Each number is 128 + 32 x the weight over its row's rms, rounded and kept within 0 to 255. Layers, rows and columns count from 0. Numbers have three digits each. The size before them is the row's rms in percent of the matrix's.

# layer 19 MLP down (transposed), 768x192, rms 0.282, rows 355-420, columns 0-47
100:123142135132178126170113135110102140089191104167081168088131138189099086155139107131151107126147153146127163130186162111036159134118121158100146
105:119107069113175145155167015182075089124129085108124190139134123145169122076150142160119136138141146097100142155064136128142156112082188159104090
108:053126150094127176081111172176113080098120131156091102176126156169155107133134129152096120151136132116111058123133212108156103106164191124165131
098:147081167158092091126105110143134126193116166080143053056132150108158111159163101152119188128158144156114186137088181096113152135120124168150092
080:062162153149193145173139054105171122097170105166131185152062091107093131146122103146127109099101140193163116122152124140087106084151100125159130
106:065131133123124134092173123151069112127112133118145159150069167111085141171197121178205079160140130107155153088110074095130099136102179134077156
105:108147127138164154156071063160098092073108116162091168100204104142118105100104110069187115156151138157147100144184099108098154144137149124097120
104:125141129135134134127106189133115124138135068150153115120125153111125139100135138180123119144087150108113125120104132157090151140110164118165127
099:105166076172180096114120123187115130057166147113153167112013131131129138168138144114076188064170148162090194036061119142140117139102097150109129
097:120138115118137139144125112122170104099107107127194123173137162133093052142137129159067132159111153141095112103144123118132143074122113106127150
094:101158129123155171162158086113098153099166133144119167147135103137112141143088068076093178111129147114114102138135144167086062114127071182099146
098:144123176094115153114161125130078191157123121169094083124160119109122121062140146148127117130065066137196137131035164090133094100137132126113153
097:137127220109082147145082136136188116133094149112108143127101119127183117124145113132077091171173099124128187150103108086137108113115131087088114
106:101144054126182080166137149107105117111113162090120174123101195118111139179151177156113205156145153074119096170133109159151131171132153112079132
101:190118176186093138176127087135159095135091107118109197106151122135152100136124114130122114098141115148132104136111140084087137138151087077154109
097:049114159107122129104128064088153071127112175140091121136118163198145094134151176137179053086176120161157139105145112153151114153121118173103078
104:144146141145152146150188151158132112150164158034121146078119111179104168083086173143129074106208106087084121145114152141153161165148125126068134
105:148130129122172099158103091075156146192110119128141151142105116130113092109056156130169116134056197124125141111155117092067108167195176148053181
106:121165087147144169093137171150062130123155090139181115208084135109139147141133075106213121128148128101138158138128114105104143127161184100091114
101:165137028117165156136145132185123147160079168061118169123155183149158132112131141115112140133126172089146099229119162125137158119150156086113107
098:145075150129110163126141062168172104072146136133106111094164154185158153060144115143162137102164138085094180120115153102118172193142096150072095
100:140171099151129121150061178132159130110091117198140126146126129157114119123139133168078098142082134130123152129147141103115139088180129122112180
105:110145148059133171118132173240117144127111043123116115108158109153166162132123105143111116188153151180225083108133134125113151136124147175172108
107:102115107088162092073144142154136139175105138187133151069166076204094160104110165078165175161139118114123169114071113144157181126176116138119169
101:132182099105080168125149141110190171158169117154145078148093137050168085138092114098105111084157210143148081115145096124108110153160150102135085
098:127156125130126131152163110152123081117135136139160164154185093120136058156110085156125165149205151118123170153147118147080168151159108179113142
096:131150056091135056110146173132143158121148190167100126125132093049133142119101134147054150138117169131158124159127197147150107109127191149137069
109:115122066140172191151181093167143067171043111095131150153171099094097100102119127087112122140138146153099169111114190111141122121100166176110109
100:203151138111127089067140097167151075143169162117119072133090110109124137114201113152133021120125133128071099115134165190140148083067168112107129
096:151142086141174147143125157094096120103151148126140084145079146182118130099165097146135097138090131139114156144214122093169079091154096109068152
100:113187109138132098131154129095076154139118121123122192122115134125115107128087125065104150118096113137084067138100127139142102116118127124130148
103:122138140106143114113169172198148117135113114220078117158136193147204103187147093150150151176149135147142131101101132123114093119098147108177105
098:103138126098121116149136091118125162095106075096107117148126113061136111091121116064168116168166088117080149108120119114145197145139135200114121
106:130127142080109132140172104124149128082111094106168113111178089112107105170097165116098178088138124152092104119194136129104119130110151152210150
093:112137066115138108125157180112105135191099115133153100087134126120086130145170143140110123151109081129125103144135120138130188140109052141166143
094:130147162121111127172161096072162106133127175159115152092180165159086111111089082192144116075090115125140127112074103157145129164122127138154120
099:100126090174143142100104182190101176154113097112127105077119124135171131192150164144149162074169101123163092105157126137160135095135104112066125
113:044100138141156108150153122166091084134121198197144100100164151127135127076189139106162175092192124109132094104126089178102127149113132077125170
106:126170198173152178075107129104119151118126112118135087117151159172104127153110085162141096156126134167089148124173118092123145144099100100154121
103:109086114107200166147138066121128088154149120132123124142116151102123172146132195104134169168096122119107143116101134145160210106105090149123153
110:118123180085112130123103077156129093141137130164080094153157177120091082107086116138159074144109105093121161122128076124105070133095085090127112
102:134140121109123065078119168172120117147103147115068146178095123191087168099081094160069122147091102074086160132110122107119159095138110162109153
091:144117146153127105090083171158115121146145124151139105095077127180104165128133081118099088138125128120163163097137096075112078146103115129103094
089:127116104126107145172108115166123155144102165171107087083103126185113134135156153118123154108124119137210192115143090096103075124159104127080114
105:110118116175103135134154125147167213146160112069154176175136151065140120138164116159120117179089126142152154196166136105170153118132199164134160
097:107148155065119140146193100131092201142129185177098107109167150143132070200103171133165102116134128129164137121138122087144182176174140103146060
099:153129107163142166124103163139142099111162148123108157211081096135133091091094138212132123146080142181141145115142088095157129161076099134079126
097:109057174080058140136138195092226088155083151106130178113159091151126162138115153105156124103133171115135147158156090123147141121117114155111096
098:152051094139147140157131194166088118106110115114114171106162100148111120143111193116222131150144111121153079160100105093101206115087102140078133
104:171113121126143191118126124113158161136114132111155078091148122099098118103080093127157172134123140123177141166108118095141125165096091130103082
099:080143162134145144116099096152126145125137127124119111137092114122114157105100110174103167101153181084133118149155103177052107125060111120114153
095:154153126161116146108143142158172125121122105077139119100074159124086119150081144161148170105149126088126120124055166082108113156110107168180120
102:181161137125131140143130129144167167201111059145106144154056197180164137122167090103074094101123130173121126152114162104129139123151157075093128
090:136143097107144105118099104193084124124139099086157150120128158114123120153147116102165135066133086137116183139112140125134164133144063112124093
109:086097137147126098063121103171185123118179115164109134145111150099105085125125107144124102172171116154116112109146143120154111096225170110145127
104:163161158119098132136107080143131103133089093150175114132177150046102133117087154143116132104159150134100085118125151143147158133117112143151073
101:156171122138134189129127061117137106136184151081114115136122082071123121153131178149134144089160166090124142125129209102106115153151196099076098
087:149188129132191044130153106158157173140118132102092118106172120149122186172120094102040110130118127120150129137069199137147071145155146111142159
096:170148124130071155188086161065168093134136129147098109088138140096163073121112147135099150172177213097125115126135142145110177150153069175123089
083:103135066151179126130169126118127115105182142191116147144151127224133164160113083100134108121110111088156113105129151145076080120147162103126137
100:126119125109073171166100118214111173113124148185116167132147111113145148122115096139124070129101159123142155133109153132122130103118090185108083
094:079096131102144115131105133154059095147165135102131152168154115102105125150197115156097134044050167109102121120092182134115146135141126151138086
105:126155055161157111135090161168116149159099121120109158106112146185168138184147115149159167176175158168103122186139184081154086085125191152114168
112:194095066114173165105126085078100090131078127114195101121089154141182072121178138168105146093140132135134117107141165124106109144106151159123116
104:124182066095162129119125149127137124014155123144141056169107110097126098159074120149107110099158160113177051081141088087145176159097170132121080
099:174116132060153086104176126139102185068130151105168181156157121130052164097169094112152123179098080147120190123141123097144142109101141147139137
# layer 19 MLP up, 768x192, rms 0.263, rows 356-421, columns 0-47
103:122134170073135153129187101152096167157159185164140096084159133121106185149138136173176128146158160161162116191108093078154095096127100108136099
098:116137135110099147178173090097105079114130044114077152135142099133150129072174073117143135111132111147175140075105195160079187124093083163032073
100:141151151160155120087210145107148126156088096112097102185141059121178151112127156089120156090105146144141132156102125150121107064049151139164201
091:141069105140096091100175169136181098099141074092101086142154104138159141122119156152089144153165115090151094118138107120125144161173205131106109
099:109170113137126109133134156081141117127186128131080157105112117145107208134115111135123131101188142149104097182139131110124136172144154089138039
103:121099121144137138148152127154064114074100123153176108114140202104161116138118140160156144115135123124124074171182142134105191157147111097133158
096:133197132192143121180160149130157157089111112072097091104141121108125048130182145093105113210088127134113206112065178138148133131095154080106108
111:092125146169172155108083106151166125164186143185164187110169107101076066071123154121149124172011100120167153168144118140143113114160139125147091
102:110151113148139157145165157111116135123143140130136149082155135094162143126100160186160121107163141152128084114140102128130170087124099142132120
100:126174175120183102161115121130204124164237135129131097122094160151131176104155092112122161108071127091173092131129101103187077104110110120136145
100:095149138132120173152069229153157153122183148142121158068117113090135162155090102124123092132142108094154138146115146157105190081135088130153138
103:098161141126097060100114184142118115153136148113154145110112188115077097099103139156124183116211173126134089152132162106101135183156146111123103
108:141154121098123113230184135105106143159170127131052093137117128102095163138138131167170076189147146082095144146134089132120181128067126144084136
102:177097221158099204161151074137158102178090126110116180142115147173150087107139056170141136154155144103111073180150130126105159122091170117140112
101:120203130116094122095099115123111070146145098137084126119069069102187120124195132116039124153099137075180108106137174107030109111112097119140158
103:113086183095146165108127096158118119156119136104113208105153158136129136142158179081205062201150169153084147107084117114093181103122110124083096
103:127158094161092131045167113090128175121097129176127123099113090091132152089105164110124135113115114176157100142174134161125104162101167153097117
098:110135123135105143095142127136140080137183136140070119142146119087136123090123135092132159110085176181080107091133105145139150123165116087194111
102:113143076124100168207136129126160180143120115104131181099124080103141118087121089184167151117114125118123063173081136108102141120101130105113140
093:124154096126092054143116108126123144096086204176133164105133154103116153152128112099152187153152121147096181092139078146102196118186126134126163
105:092186066114116089139149084114129108099163137156131094095181129156170152158180102142126143057093153115130144175135133116124123149205124120084131
103:098117157106169079141183042105136144098082153098093151149105109127080166104175165185144149146172098089117128075140143144086135143155134152148092
110:102148131099180127146142145112169078156142158138158079085181117201171145161148088159133148104124067114160125114063138126147089107109122133038166
106:158126161129146157157103185142134135099139161169162137185171110109137117146129155096125119173134147165090113027161119113116138093193060166096137
094:215111127090157148143124130155137098045153112184113152106107115157135132131157157107129143093167158129128146117117094037094161130109102103169092
095:148154142139093138184081075111165145076137172132095099152076161209100110091113119129128121094131139082124133073216083147135116157130182143121123
105:118150079094110146125143181136140099144092044154131116137109114105139131159136189121107081222077148139174160078119127097157131146137115137106105
104:109174084164153163125162153129129077086165122087146150103169081096106119162213154155152095111139133143174144096084094129141114153134182156124162
104:152211111140129078151108125140105132140067054110123137125093187108142117175130096140102128138107099147217109133122122161146129126137196063134111
101:148105131112138168130136149053191156091077151131166107164126143072135219082121118172186153098147086105163151129152120161082175129119104069141149
105:095152186126108093084164137142112130152072115101180083082182100147133146138082102155129125135136077171167122105110110128141110103147067186101126
097:158101131147141070202094129096162076140129183111142152112050127190085147142090096130187147134082115120091167127136069113122159111115113171147121
101:132107097139141169170140146086125136084190128142128131084107118061116152094149092086181213140139090094159104132129126198148162131056134106151149
094:153125110097164146184153148165193148081101111166080149151130147124116104193135063133109125180159108159128115139108168154131157084163163149104129
094:138093153104148142076063128085140129105143078153140134147143086154126088146067098183105082070094125155105154122162138092112129099139146173111086
095:125119110071126122098190060132169148078104161199099145156171177120128127097145162081130185108133124134165112151118115163108167114084089132102137
105:132133116193129196127126099201075093114123131128120197153160134189073142117156124131136101078134075153099115091157191148118163117070164146162137
099:093112122099161143121108172100148126119144133117131104123096107168116190162131156104180118141143139161151135131173133132129123110123050157142080
097:086163138160115062169127073117170142167141125070131122176155140156111159113126056139093144087072090084088105126098091158108162119091100140068108
111:109127117132136166063152092152117095101117123164120114124127114140098145132140091105106161163171200163143145139159117119109164129181150103172115
102:092139104110164196085144139094111158127127154131141137070124065134152112185154102088125126068172110142092065124094086158121128114128133127133145
101:075111115128179131132123151064131148148134143128146129069165160161180142150094079148180087123097164077169069178146223194136115187098097106164050
101:133133230106105122120167069114148138178167139133152127166107149047152144127142150103126145112062084131118135152151136080097149109092141105166118
101:164140129147135122149092171173106113051113153150131124098141095121149156109166183201175140152122062091106081115091166175214191129139158138083107
111:126133104132100160143154117158158166098113121157131133107091135107075060162132105158213124124066139127078111206176122095085166156170146125058146
098:097148210109079128126130128173155117106112119141116161135112127118114121120103086137095165182126096147188167113098150192136110119114130175104121
097:150106112190124181175115124186079143141114131145132149109157132112156094088102129157120157120123143112191175144138163119128136121069177070177197
092:133082168094122125138123110098098172126130171173172131136143078106154094123115194175171097138143099121136114155139134120113123096104168132098057
104:160127110114113086118155128123127089145102106095129124143196171125102181092064087096158131138123097235158106110154094109101108156113134116138108
097:125118118140152176087150202113103217160035197164123155138155191101118138130134105162110142151145058058122125162124125131140139121103104098144095
090:131149108135116125083131142169150143118165093119120098147114162143111146096102094116162150205128130128119082181084150137131139078125192130143110
098:106148093156087147114150125090108140062136127141144116116119157118130130098113146126161110094115148105173109186152117116141119115126092120144162
093:111105126121131132112096088084136175124081125128144193114168100100141114050122093129179091151167167173144100143131153091157147165125072101108144
101:181118117093097144116197104160104114164179138085130157121123074108135130154148159123148127111090156174127108183089088101183151082157144108138087
107:130180145166147122176153131122163116182086124161096152123119130141149155138143118116092105112135165100188159106173110131150137096143090100176107
101:124097134164158175149144113202148142059169150132161088187156052093116075129124085126143175097115187110148167136135113154034097123070153167194135
103:171094092138172083168140171061112155206121185153089173146155125153074103152075105123196113112112044103160117020153119131095129118141103098114096
099:150126121133187053118093117123070183119089142099109133059113064131075165114154164115142116143140172181132134182149123115125150106082151043106057
093:139192048170137162121145091124176079177132161179151117104128152172097133127102121124116128130105086163126152151112153125110153154170155130153116
102:168142135129097157128153147094166101111164167130156125085146145169143188112104150089130121160179138136088117105133099187132176153131160057158130
092:137150130080073129114098135162161175101153114089128129162157098164070176175162121114145124136072122193139167126140117072122142114110106107135046
100:103070089166126151160174163114140067130108146110081114151176121119070147163164159105120055137124139143093069163125124097092162126098141104133156
104:120173097134208103168140084103117135154117175155141126079148164140096094162096104155133187147131120094090140123182134111170114120158128189196116
106:148163132133088176123147208081096072127138138148154078128148136109126167122124176091097101123124207162119153092184114167099163125200123093101080
105:105187104131164147128157121181166181164179096133055126145147122148171160104102152122108118173125118109099127167152115189142197115150135136108102
095:203166136150119117146110136145098111185102156142079088146125136096146176150144097191113145019083133120099067176165142148111144118090143120134090